config.yaml
n_head: 4
n_kv_head: 4
d_mlp: 896
norm_place: "pre"
norm_eps: 1e-05
qk_norm: false
bias: "none"
parallel_block: false
init: "normal"
optimizer: "soap_variant"
train_tokens: 253800000
Each number is 128 + 32 x the weight over its row's rms, rounded and kept within 0 to 255. Layers, rows and columns count from 0. The size above them is the row's rms in percent of the matrix's.

# layer 6 MLP up, 896x224, rms 0.116, rows 409-415, columns 0-223
size [103  88 101  98  91 101  94]
[[115  79 132 139 165  87 123 133 118 144 144 111 165 167 145  94 148 155 172 132 160  97  86 119 125 146  84 125 130 124 176 159 111  79 168 137 122 113 110 111 111  85 132 140 114 205 149 140 156 117 131 171 116  89 107 190 144  84 130 113 101  75 111 177 127 103 129 123 167 140 160  70 144 128 115 231 135 205 169 152 129  74 105  87  58 154 117 122 146 113 109 105 143 127  87 112 137 148 135 121 125  84 111 179 131  83 126  64 135 152 143  93 155 115  97 170 108 113 148 101 176 155  97 119 129  94 104 142  93 115 128  98 153  88 123 103 108  96 162  64 141 158 109 126 131 180 159 122 114 139 142 166 134 186 149 101 190 125 146 122 140  66 131 142 132  78 160 107 119 138  71 102 125 128 147 162 119 128 172  98 125  92  61 111 175 187 138 115 145 181 174 169 144 138 190 124 145 147 133 109 166 129 129 110 110 154 160 158 166 185  66 117 130  74 175 205 170 161 208 115 145 187  78 112]
 [ 83 165 154  91 108 126 145 134 154 167 135 118 125 174  96 102  98  79 124  89 168 173 106 110 115  96 140 124  71 148 109  90 216 136 151 113  62 182 117 101 168  73 128 103 127 150 128 172 115 134  96 121 130 118 115 112 114 111 114 131 119  65  90  97 143 156 171  86 152  89 130 177 181 148 139  66 130 134 160  68 114 112 148 152 132  64  66 127  82 148 113 135  73 145 154 173 108 117 139 178 124 122 120  74 143 185 116 146 165 128 134 170 112 162 121 107 126 166  91 100 112 174 120 162 168 190 190 111 118 168  64 114 121 119 169 108 142 104 180 142 127 110 160 135 112 155 140  62 106 135 122  75 112  46 127 138 162 124 137 144 146  80 126 129  78 165 143 178 124 163 164  87 163  94 124 154 136 169  88 103 120  99 180 100 146 185 176 179 158 179 138 133 147 126 132 158 116 104  66 123 141 122 102 100 121 152 124 138 126 233  86  93 167 169 146 131 149 102 126 129  99 163 118 123]
 [117 164 141 144  83  91 128  98 124  73 168  54 105 122 190 117  61 164 138 136 117 106  92  66 174 123  93  68 126 154 110  43 127 166 148 143  92 139 121 117  87 175 155 114 107 186 178 131 100 115 116 109 150 104 119 192 138 114 143 103 109 138 134 164  81 112 113 157 169 135 134  83 188 152 132  93 184 137 114 152 112 140 150 146 105 124 130 104 104 107  69 109 138 151 132 127 104 160 145 139 156 155 121 165  91 154 100 106 131 104 127 111 202 182 137 106 127 195  89 129  44 193 155 102 157  99  95 153 102 118 145 164 177 113 128 147 117 191 125  85 173 175  91 101  81  96 155 101 104 137 115 157 113 174 154  62 140 107 169  89 143 158 101 125  86 179  76  79 104 117 146 151 173 108 107 123 160 134 122 134 110 111 120 172 171 130  88 127 178  78 132 151 111 137  63 114 149 111 102 151  80 195 169 137 134 137 150 135 127 143 119 139  99 176 121 125  55 116 121 139 137 167  97 100]
 [ 92  80 126 105 145 118 149 104 151  85 111 205  90 153 143 108 104 162 115 115 160 184 142 209 174 139 211 141  92  81 116  83 132 132  66 154 109 123 156 100 113 170 110 170 147 141  88 147 156 111 174  73 118 105 118  44 131 104 122 132 143 178 139 126 168  90 170 155 140  35  81 150  68 146 159 104 118 156 171 129  96 105 169 129 163 126 142 148 163 143 154 158 139 179 155  55 158 114 124 118 130 132 180 146 139 114 116 113 133 144 147 147 134 139  93  93  94 147 131 219 111 167 136 134  83 118 122  79 166 152  81 103 109 188 119 116 117 119 179 132 179 144 183  79 176 109  99 145  76 163 120 126 131  80 117 164  97  70 104 134 119 166 133  78  76 112 140 150 102  86 130 102 121  90 141 156 137 150 150  87 128 111 128 186 124 112 171 161 139 126 144 109 117 126 194 177  75  96 120  98 121 123 133 180  81 132  98  96 167 134 160 120 114 135 129 118 123  77 128 132  82 149 145 124]
 [143 237 111 145 155 129 164 170 147  93 141 113 143 146 144 129 182 127 119 174 113 129  97 165  78  82 160  86 121 154  96 162  79 125 144  85  89 131 119 127 108  97 114 173 142 139 109  92 140 132 100 145 113 111  87  78 121 137  71 121 134  83 134 125 137 155 124 145 131 104 126 166 166 156 100 120  87 202 159 115 100 130 181 154 137 133 114 132 122 204 171 101 151 158  99 144  62 113 156 108  86 142 109  97  23 159 141 128 144  93  49 129 140 129 140 137 160 131 127 141 108 162 157  86 120 143  86 140 136 152 133 194 183  97 130 135 155 110 132 139 116 106 128 173 149 146 133 127 146 144 142  99  91  84 113 112 110 131 134 132 161 104 109 124 185  74  92 129 153 105 174 101 104 100 113  88 113  79 122  71 102 120 116 148 116 128 140 154  99 134  91 189  68 143  80 151 191 154 147 155 219 120  46  61 155 178 131 130 159 114 108 114 128 159 101 190 102 126 173 119 109 112 131 205]
 [116 153 138 132 119 127 125 134 153 125 140 109 131 136 166 139 129 141 152 150 194  96 177 148 130 116 133 164 127 176 131 120 108 170 157  65 138  92 127 136 120 186 181 125  89 155  91  96 187 166 176 167 171 122 141 113 132  61 170 115 142 120 162 108 124 126  32 161  83 129 123  95 110 106 130 148 115 127 144 187 124 128 137  94 128 150 156 104 170 141 134 155 160 122 179 132 152 148  98 106 127 103 133 171 157 130  99 116 166 142 105  59 179 107 145 135 202 120 125 143 163 166 125  94 134 121  58 157 130 105 134  91 147 164 113 107  92 119 113 167  92 143 101 200 106 100 124 146 150 139 172  76 135 178 134  96 155  10 161 137  99 109 114 159 138 105 130 146 125 172 152 136 129 108 104 116  66 156 174  75 153  68 142 140 157  96  85 195  91  60  95 156 139 108  95 180 134 118 180 129 166  46 118  87 141 134 164  98 158 115 142 162 126 120 123 143 180 133  84 114 174  77 126  77]
 [150 132  88 157 126 110 100 106 136 124 161 131 161 204 132 199 123 121 115 125 179 113 165 100 150 153 106 131 165 170 148 101 118 166 131 148 123 120 153  78 117  84  71 153 153  50 136 126  79 126 114 194 126 116 148 113 210 106 185 144  94 146 131 113 114 109 169 143  96 141  81 152 126 116 166 175 165 203 125  57 113 105  62  91 155 124  98 174 172 200 169 123 156 123 181 117 144 143 175 151 144 110  77  51 120 152 109 136 111 127 179 129 103 194 150 110 112  65 109  99 160  83 106 116 189 102 105 103  66 128 199 152 123  86  93 150 101 108 164 159 100 155 119 153 141 124 147 136 155 107 145  78 116 116 155  88 152 122 121  65  97  90  73 124  96 117 111 138 120 138 158 129 148 113 132 128  62 150 174 163 166 120 115 117 141 123 163 216 105  99 108 168 141 137 151 126 165 109 119 155 102 162 106 139 152 142 151 136 123 157 124 144  81 116 114 162  99 114 126  83 119  86 147  86]]
# layer 6 MLP down (transposed), 896x224, rms 0.111, rows 409-415, columns 0-223
size [ 95  84  94 104  92 107  90]
[[148 158 136 139 206 145 155 127  86 153 144 158 161 120 141 135 133 129 127 108  59 108 172 121 121  57 178 173 117 189 188 202 188 146 143 120 136  95  97 151 169  52 144 105 116 135 161  84 160 137 112 136 105 104 144 130 128 178 146 168  94 174 100  80  96 156 147  92 131 147 119 157  71 114 113 106 143  96 140 171 104 101  87 137 103 126 146 175 124 146 176 119 158 109 145 161 106 151 117  80 130 178  75 123 131 104 121 168 133 129 164 133 142 105 100 101 145 116 150 131 121 178 156  86 118 162  81 107 153 157 186 189 143 116  94 111 115 118 106 127  98 113 111 192 133 120 105 161 144  97 201  87  80 130 136 101  91 168 126 150 146 135 197 122 142 155  80 172 135 161 114 123 118 114 135 135 165 104 177 111  83 187 137 156 138 104 115 202  57 111 103 122 104  75 101 187  56 126 155 159 123  95 166 137 128 131 160  94 117 133  85 126 158  88 190  71 146  94 139 119 125 105 179  89]
 [134 115 111 155 115 163 107 176  72 116 106  71 139 135 115  65 128  99 146 123  73 110 112 159 116 119 188 150 117 108 122 141 123 205 126 125 160 156 130  93 117 134 157 122 148 107 131 125 163 157 108 135 130 158 178 144  48 130 153  94 114 115 128 139 102 165 154 109 148  97 133 111 159 140  46  92 105 139 139 121 114  90 113  81 121 114 126 161 159  62 174 127 121 117 138  94 122 131 111 141 132 136 108 137 114  83 187  89 100  96 151 159 148 162  90 154 141 128 111  47 131 129 131 136 206 106 181 133  88 162 121  98 232 123 139 144 125 153 126 110 180 193  90 126 129 116 129 118  83  94 132 152  33 101  90 135 103 166 104 115 130 146 119 144 180 192 163 172  81 120 183 120  67 133 187 119 118 113 190 131 107 117 104  66 116 117  97 169 137  99 128  96 138 128 127  66  80 146 112  94  78  65  94 139 111 127 120 130 168 119 203 196  54 145 140 124 147 150 143 130 113 147 122 119]
 [127 108 144  93 119 157 128  94  79 116 121 162 152  76 118  71 137 144 112  92 152 136 144 194 131 100 180 162 114 149  79 140 160 117  72 117 138 148  91 159 145 147 146 134 121 112 146 113 131 139  88 107 112 155 108 144 161 136 150 151 138  81 137  91 106 109  78 146 103  82 145 207 149 104  93 124 145 100 137 165  65 116 127 112 156 112 215  91 109 141 147 204 121 145 144 148 133  79 125  77 105 153 118 170 155 133 176 135 131 103 129 123 153 135 143 160  85  98 140  93  75 143 168  88 128 146 114 168 126 106 118 152 110 136 221  99  58  46 142 159 144 120 147 134 146  91 105 134 167 113 104  91 179 105 135 171 122 125 126 106 104 193  95 129 116 138 158 129 169 109 120 169 135 136  82  38 133 122 175 157 149 129  81 132 162 183 127 148  77  90 137  62 112 129 131  78 102 130  59  95 153  95  88 134  60 139 198 103 103 190 175  95 114 140  95 189 102 122 119 144 137  85 142 138]
 [144 127 102 100 148  94 114  72 101 150 129 119 146 183 119 121 107 122 115 132 200 144 137 175 101 117 110 159 151 122  93 111 153 187 137  76 135 109 173 149 168 148 111 196  96 193 162  96 120 138  65 108  85 177 159  85 114 196  68 156  81 159  89 136 162 136 117 110 102 148 112 140  87 127 157 106 131  97  97 117 156  88  88  87  96 195 142 111 138  60 190 123 129 134 147 127 147 149 157  90  90 161  89  89 158 129 132  94 152  70  79 130 144 127 182 170 129 107 167 103  85  84 177  88 106 123 143  98 135  68 152 104 161 149  88 178 141  69 142 116 126 118 107 154 137 108 109  74 118 138 164 156 148 121 171 130 129 149 149 195 103 170 180 119 122 154 129 123 130 110  91 147 149 102  98 109 153 159 177 133 124 148  96  54 111 165 106 118  65 158 121  99 171 151 109 134  79 123  61 181 154 104 157 166 125 128 129 138 151 123  96 181 131 168  85 179 125 152 128  73  79 101 119  98]
 [138 162  87 128  91 143  49 112 127  84 134 151 148 124 165 127 136  87 133 118 118 133 146 129 116  82 178 182 146 140 125 127  91 123 143 124  47 132 138  92  98 160 126 137 147 140 141 160 145 177 109  98 152 190  87 121 139 102 126 158 161  79 107 129 117 186 105  77  98 130  95  60  90 147 127 160 173 158 118  56 108 134 140 166 169 155  92  96 123  95 133 105 156  52 127 140 169 134 132  78  75 141 117 106 161 125 131  45 103  84 123 195 119 109 149 115  59 103 132  96 112  97 146 187 115  77 122  92 110 128  89 164  66 119 151  84 131 165 139 114 171 172 132 109 179 157 131 127 178 135  99 129 102  93 128 151  66 173  97 153 155 179 110  95 207 108 127 143 121  89 129 135 138 117  88 119  42 118  79 103 115 164 149  94 111 145 153 138 154 112 145 191 107 190 127 131 156 199  97  73 157 122 127 122  96 147 155 136 146 122 110  95 193 142 119 174 135 132 121 168 148 140  96 133]
 [104  75 139 139 132 116 145 155 149 138 151 133 172 116 109 102 113 159  99 112 178 150 160 113 103 137 122 151  96 134  81 133 160  97 146 139 187 126  61 129 184 129 115 153 133 139 110 127 119 139 198 172 151 139 163 146 145  97 120 160 122 118 114 127  79 121  97 161  79 104 172 139  99 146 114 169 112 114 138 154 115 114 139 122 134  93 161 111 185 119  88 146 120 151 127  83 136 184 137 111  77  79 125 148  99 162 170 101 217 131 121 162 137 130 133 137 178 159 118  58 127 111 114 152  78 167 200 140  79 159 119  84 133 112 142 157 223  97  85 159 112  81 112  60  72 115  84 173 158 131 142 135 152 129 196 138 156 155 108 139 187 132 118 113 114 142  78  98 203 107 172 157 153  63 111 138 124 120  89 114 106 141  90 149 118 164  58 162 147  96 115  91 135 102 177 124 119 105 140 124  88 111 174 132 143 151 114 108  62 119 101 164 116 110 109  55 131 224 102 130 104  62 114 129]
 [157 154 106 152 140 106  88 160 174 183 161 121  94  73 161  72 123 141 110  98 153 103 182 108 115 148 123 184 121  73 177 113 115 123 183 155 175  88 130 132  98 117 175 104  84  85 135  74 133 161 121 131  85 108 115 121 114 138 159  59 110 137  86 128 106  82  82 125 101 177 132 122 173 145  86 148 149 159 169 109 114 134  89 134 161 121 121 104 106 152 112  85  90 123 163 141 126 188  97 146 191 128 151 135 125 113 110  75 117  70 125 145 153 132 152 129 127 154 120 161 147 100 166 138  92 209 144 168  97 128 174 104 135 109  74 157 100 170  91 196 116 115 122 130 117 176 167 129  97 130 149 156  61  98 148 148 129 145  75 182 126 134 164  43 132 139 106 151 161 101 141 118 119 161 141 187 172 150 101 176  61 159 131 154 131 177 113 154 125 170 114  81 128 170 128  43 153 139  92  97 119 104 133 159 112 172 107 125  95 172 154 132  98 131 126  82  94  94 128  84  56 117 160 165]]